config.toml
num_key_value_heads = 3
vocab_size = 802
hidden_act = "swiglu"
rope_fraction = 1.0
qk_norm = true
beta1 = 0.95
Each number is 500 + 50 x the weight over its row's rms, rounded and kept within 0 to 999. Layers, rows and columns count from 0. Numbers have three digits each. The size before them is the row's rms in percent of the matrix's.

# gate: layer 5 MLP gate, 192x96, rms 0.0862, rows 63-84, columns 0-95
# up: layer 5 MLP up, 192x96, rms 0.0761, rows 63-83, columns 0-95
# down: layer 5 MLP down (transposed), 192x96, rms 0.0806, rows 63-83, columns 0-95
gate63 103:448503505573494527447426543412524414539507508510517575534537553502432575475447477491426511500595534516467511461493542558542505502457568541520492554528441517462436566477480558389486645450537457472425488502440383543578523539494403544501589494552446546425552469505460516563475482533525540448
up63 096:517552552552421505496568547542432473471410485457483475511514439514519606437557477598458443523507486501454481493549511504487482407449565508373484558467482506559463456456586545519454516387455575504406455542420518463517574537436566553521481468531530410524473511542551420440514419481520522453
down63 100:507504573409472549478545540444523405458500416539483452519590495504437532525487503535475537434555474435457446448533553489523404485476495569536434437627506422499540354467529510478471537538398476448451534524426597533529495597434486519498518513480541422473520539565502458417465487526525505502
gate64 097:425522547603452514447460471624567517476448482436569470539542432622601544509470565419548505518589561560455474448499545452529491492488495521497570537558508507484577506522493516441583461446455484460467452569501463489464512595458481516473494537438608523574534559506470473586457422490506503513
up64 100:574609393531419538518512479453526338418545455476500514497440436441452535537522572436592577489511563584572530469454493455476537432482454480421514487463504460520510521507521489459487501546484491445483449537474457552560507499503533487582485429444497500560454524402552547397525443499534565496
down64 098:577466504501619422557487541543423496553544449514417496487614590465502482507472566541477497449586520580480494533536513546545434528498488458486487523515437529540529367484462552481450517413483505548507456443575501454482502544559443461484503436613502424398460517512558423473562523555545462518
gate65 100:465576469483587600459471469548525442450507451538485531490418496460497572436576490544495517466512380554546568462539489523549464417367569492464620536458509581405484433466524482547575546521476525575539503470456438503472460445495526512489456473504573435552504518542500504503449448451447511410
up65 094:473550578533495536592474437515405555574514420447569574367485473465394443499527492478504421482481510513559495524454493462569551590477515511506450400460480441453440543440453545443498466529474489417402519498519493466487482505603461555507501553457523548449457560552515480479574482445466478414
down65 095:537471453626568443467475487572528453462436481481429505547555524610567470498571478507433543420495531464516529437490531588512545498421527517516453539495601477586544538418462448509592433608481432469431476532447457523464474501511536494488503514469525467478378525457523402525462438530537492543
gate66 107:416441441472519544462540462547502476470400464396535545538505479594488477373585623444508546549532523569470484443505549473568494546505493564565498553543512474541475583493509551504464528519524513460480431435487512605559494517554482520465394510505453604463556491503513385494465485473439525454
up66 101:536492474425530514517544473498452525494510514454467545462480455537492426528607446448465508579454546506493603455525469429494545476442484449505548475489499537467510457401504655435554550535476467424508472473463448555447498590558578538545514498528466414504544455526505450669478503505480508613
down66 097:483635584524555492533496583556502582585459503502451469514512519518448577470470478471523535437503533509524444433463520546517480511502514413538525533600497370471448513415523481386447519475537487426539481506590495519403503575374519474559532508570539468489477519602505472446538462472499464491
gate67 100:433506558571512527442464612510502555540544527580413511500464561543479463527541490522483529470539498416535439545508565482461554435419426426513632552548467478439509516485464535466570508463586538510599557515479562479442559474514516467432561515501524567516601464589534473547480493529486595433
up67 102:534487441515543417529493382514517497530553531547430460434495493520472402539527533481590447481493543510596454526464549565513547439465529573458491415562459495507506401601489430535492431515486536446448558552450614462414457525477491514511508453465610493584527508482439477451443491495481405541
down67 103:530449525503480451537463445471585459421485472492511468438596593584595509481546333511554536525593569483540419563530501517606515438523587530489550523510462515482430504448415504505489504548525540554464471543500440415539499547507565466510524496504551458531417527503489412535543427467496512540
gate68 093:468477597416475504551436502534459526476485511512438510495480494548528583448501561500565481484567548451577525571502462446508484496521531535497535518585562443508545418521612433417539546617499512393367492517482585528400594520431502447499492463461533497481469552511431471534544433515503457543
up68 106:535490461479555476516408520564383493430545583511488559470469491528424417491478477519487533455555479465558554517498580484437471552473507494501605462482501489537519425543481483621472431436458495548538484465398552559533480536560535493409482418493561474538425503401475498516455463524507423372
down68 095:506500524484466497523413447547443554467560438556516516570499479464619556451433456450520574552508382411527583499517528553477535534473500494464442605533504460527544446434450461569504451510589445575478517433447474581514447561527481519505505500516472479520536393437511559404557440572481536478
gate69 097:504452430379455390500470489456488506459418470593504510423536530482567536562499561458458567467502504572491559460530506503393500504499475491472481473502482558487465539401477531492478420522553416434413555577533533436498493453534461521536413458447520451505441568520412540610550403508511475478
up69 098:455518509426471385526510568467449519477453534464548529458587536478509384497443578557526477497447508524447489501482525598420426509518459480539451453509491632524483579533489428463555518533535449528561526571537490496441451579484582602442493432501477586544556502468460507580536504412539457498
down69 093:449429504460480481471540463524577510507471466533600579513506450513505582525509482540537526448473500556493559417539524564480508516431523480556545539513526547457415517572378439535429347543529521539453473467451580586471575505465556537461468528521447486457398490478451551604515438538567477470
gate70 100:394455435537530525535416501564556557488514424569482506563432507577606486584549523461502497580519496466449517510469493588520572520541489565514586508463517511425454527535541550478499670540406487425458510460543584510443480532439455448445552558482440472553440483550522488521508479523518513480
up70 094:519613460532578394422553434543492511482455467469449415560531528542516479509553459528422562437509408483413472533514491476470506553501548424444488441457494472502518515513547489468518577567445461473417421530543534515520449411555501611566515546500526518570538524458401572505517495501581539582
down70 096:519552636505470462521469579418440501509444499422483466533377514526497466595508541516524480507408433498488414574471547491590483516506484587444559559567573632517536469474494484499514504541557481553485534485554527464524446528528529497539567482571449586567530409461487500455498510412502551526
gate71 100:521507526430546592441477530455510494521458461526502598510537479485519460469496498432435494534480569458459544446518523489493426377469565416542529573567481514437598571484474540544530513588464473415522461458450441485527403538490457466513530408453456580471563556438547603596486464461494565504
up71 096:582559554416546478565557371455456519529488524535440515466581456520545449466465408560489552569543480506583543505450434516575535498527586479484457435534450570481487499398555535453495449537521582435550459492540582562500538456592458484524458554505520511486516489431516617472521533502470448442
down71 097:509496493519564613452510486472436559477541477483582520549575433441514506509475462520535511491531555478519459473448511581627569406455551488477516452445515534579478558352536526561562484451553514444529492494558561539507496476526509542522532524411429455454494478484438553582379550444449450526
gate72 089:494475474486479476650483528515535515562493591547447438475468521515458566537449392539485449541596483500558420536548476531475438458443487555520479464480456485486521493484513498479561515521504496570539597486467523542425565536401411422533479546478603539487488625565483415474530564473436433484
up72 096:467515534448454537580482382439484452536438584569456430569449515483512497513473568575501543559464507425512430498420500573455502476568530437570489532550439551440576526425472544531509547446487471570415542498494469579488511609536497476516485527583488573438457494453478430491496485535419485405
down72 086:558478494429464524420410466526462481505544442459469502493476535600469516521550467496590402455496462522464522571482443532542555494435483552443540462518536491485507487492465533465430449496470440583538518420509538522485597523428554562451433572494445443616576502468413490607454490465406425546
gate73 103:511533504497616526526522452570589480488525437515563522500424518491461508461461508489541461508549441513478565520450451483373600515436394504590388542495564486468551540559486436559522488517397532369522412476493518448489501434554547474465481466535565538528479453524518538411508422516469489490
up73 107:454524574501468507542405548597522477443475566502518446507496514516553468472526440520514501456373442584578416416516405563520400448446488500562475480459467529487614432526513506520465510453511495490527461472513566572510564465403545483472506555537514510514575482487474494648543546537526443552
down73 097:445504554475474524533414471441497557517468497516493556488547446551442468643550465545528445515498464486553516434519550498369491493521511576547504521516466493442458459494495507419548462474413429586405485504441474530478549492494406564486451575449566465490441572485430477615517565490519408561
gate74 097:506585464481554481558422381502435437535493523448453467522507468522517577589524520544531562514500576530516506549402394420476490441518496530478528486512447479523392421538521422489480471560501441500516488419485483461479512539529576473529389485468512621600474514529509441485532574504416432470
up74 102:479530420525514547458451454470487437456523454444473473574497561429579454483500541460557465515566472512552479513482523374499487442462547565399505529462461516447456476523434496516519506512446476495503620570550444495447508507463609473532544653380502440506468478478498454425417481592509479486
down74 099:547487449493488508533468505509494546570410487506474557530511534514565556603561405401502524532566500574477521462618504512449564572559571555609470476499620555422456575480478508531506565437506533573452550506500497536424444409494578525505472529426511451503484483516525469491565539409531476495
gate75 101:472486472433398410515479536423484472475464494436528500492462478499474438518449456515420460573574449472552547459488442507482505455428454593491579513584464489547403431454519487466535560473454513463447522512503464489570582535442518491463407428472579513568422424563607434490467514544569520438
up75 105:470425424542576503517516428439478413482594463499413521580375472537503486533568519535500466645444472518416474447455596518425487505445521508506546524510463506516497503488439473512498542475438492524515529588445549500516529550620560494463552389470515482410502478556555494554478543544538521474
down75 102:419527497446530581525506445522538393556492471464575524539415528512497562490564433590512564522607623432562494554420485495399532467400587535507456501408508484433500521468487500530477450415457468487517593471440469492488534418429543523539505572544538491493448481454460508483495509523541529458
gate76 111:400473447635465432493498533493479530543526485411526559502576565434545553515527527545509529466445452499571444538525486547577524448406505445571549421547589571524577549410596497489520487543507468492504451521548485508435446458566613435452503495501497475433549545503529507557502580461476535472
up76 106:510492534494487541435441458523550469505472516537484475538551454546503507477631473484561431636481478491524455629446488540551480477466461518452534507604490523527506552540513475386468386584471621560433477584569498470516534543475548499461561430519580530538433442536525540511440478514505463466
down76 085:567441452514603580509481468558520437507569525518465474497527471548511415465450514530482483457589464426568557432514438553506498485554486491492548467518498430499485467477417486516528553442462463428606487497499437456526465424431511470478497496488402497393578566387475475366531468529567479566
gate77 109:582491503454558502445484512596434560518535619559531543492497539517478612468485451612425515474464568447515496459539488528517546416502494430486522443511438438558483511491599465572484533596505522481480490524366456609445459548522447510440519509531497548437431468458425518545543511546507488544
up77 111:504451389517480481496526412577484476476500449576456442440479482553454556545558398521569498604441387441576516503495514532559511452493481485480584428584551516516438478489406476566507471484584479552477515476541522501509464582541510425508579485458476506469536486425422511451449551572469577446
down77 111:580447541460577410513484364620457483472556536564498518487512532518478567523520517557434513512502530424596520528524505472513503418500485486523527422490464546490466485556492429471514501596504556492478450544507537582557449466523444458521481535509469433618564558520449493503536494585648554456
gate78 097:509528531403449511465469458589521424544438569513537527488517536479551434428527510518515492502500463486453503562464508502544575494561539394538562493551445510550531478501518523478527481583475427399393475567458523428556594488468571496425602492479550503495379530492452498485475439583609513447
up78 097:511464488463519523509550375473464418580491449495575498453469513559485405630529482469470520482459456488589486436583580543434538383475458495541477438613476458479502564454465504454436471463488464481544430505479469514467482520558488590572531573486481478541538487463503556597556563492478575474
down78 096:556487470486496549565600424417481493513472431509500477523482542511490540515380504485444565536542524467525585492628512527443455462409533551509481448480550498544521514497548570548580586535485456634483477481464624531528497549458490469505626517463554535454588446457532438510518492495564509509
gate79 093:523460533474521484409552527485497550556518461535507478458502518443492517584464512480534486540504502514540488604537445569521432467489515468515518524497593431353527603493499528556554521584547498413440504450504653496566589526567484508444536508634540486411539446516501498543514494475501492409
up79 102:503518505552459462442374435392434503491489522538581454528482499509429462590374562479507548511621487499478481414479537523514479472530555423505369465556494537479493582534491475456502486601529493466507466535539508528514475509533446457559472435465474469524498496530462470548496448548615382477
down79 097:610513440474403479452391522625466554526621443458481501499548552576524572498502526591463513522594450525525448482477426524513565458457456509496580535436602488509574537487483484459488638493457526532489496527485481520460485427474501552496571536453500471393478508480438537484449524496532501492
gate80 090:375531479504468530482512478511453462499572505426469505516461506457593512553491415488557493468459551377398587436505478589524535550485469451415536510533595479518459510545472586455550523528478527477511411438531535531496444482543479480477456457584591440456503464542498451534424522573451587420
up80 095:490446629482527527497496430573568526428480528557539513549588598473515572504443385533577507416420548468488487517487476501514569455469509572508486521543554496597464517460559463496485446568534558466442574477464498454572457556530550560480486492406494535535518553499529540605527458404557496466
down80 097:484479412436410488464501603421471516512521451542584489502529485481521544605462475568503436541521527508513498545469405452475543526546527602490489504552550500396533509617567440487535463455497514483415568415557471508426481500536542518438514571475601536514511501438446527506510475448619496569
gate81 097:422476436436613516416481526555524552520495563477448619513486373402487506467513502439547542551437479512531455579478616482477517524501484479450531555491471516543495506520498506473533514421581394514434540546528530494556464591467490472449416488486386516444473432483481452446496523467527582523
up81 096:398471472511459467574498612529508507603502524373541477418516516489400494551410507462480454451444523511444497493493529476615518533450488587538434515472482536588463515536484487406549451498488482481501561462463496483465468486557518545541549407468482484496440583394405523466493554476512404511
down81 091:488487525480520484472529535463529588515616538539504453514454516483425415567453488459432552486404533466438480532517504486467536396559486488539562566402544524441500488526454495532467382413512527531525495388411452474577600482470553527548472535579459423493541464569536451444444502534568509495
gate82 105:496462486531490496528540503522497501537501448496442585521611614503463481484525503394566495493463486448491612578481498535449478491594436528452449492616440474493481483524454455424505426433442487509536455536433603512592502492503475525575516606497455492466566489550455472452552616486477415512
up82 108:594525492450459489515590507529567579514538527441484535552561568474465515502549532453533516504527473478536589550470440564415493552625491496380453532584420520520476447470467503558561467434431491537571471481501439495510510491479563581496418512512597473434540465525421568462511570543464450576
down82 109:506523471561612569479338551513556514486600514403445577530575451512413565457518472498422510520476483454454579437534576551453561459492549534462454501464475497452573493463507557483419546441498509492530527490440528531477489505468498500487440509389507485557383558445578465459483500512522518530
gate83 100:541461478525531540558528461449539390535595487527564500523496567522476476492508506491428498564527534530480615529446463412508447468438618565447511550515517601538495480506532418425502480513588468530505455486491497461574487520464482445482445556564404448455603514490510537471454429625465505584
up83 105:605407544475474496462499494516471519551508504531572577531482522528431472528535544387467532476630450478463490516495471513496465530494494543481391530504493555475465435571565549521543585479508510571560553410526528476534493583350533467495441517535511482468634495421506544529431436455485457521
down83 108:546446564464552568473466547432570408573589526481586550466571524504423523509567490460451524519539467515442494468479458438534482471510552534521529471516465550506574425490519593543451455566537499583472542399484565484558458578440611410427523501519426524446524543414474500518457502556491508569
gate84 097:528477402530519481497550414447551414506486532496566467505469464541435477543537468599591472424453448557435535499473574460536530456494440513538473497535478489443536372560409514407473478526490549547467593473368451491541429542537567492511463516523518462476509466458550454575542490532539398462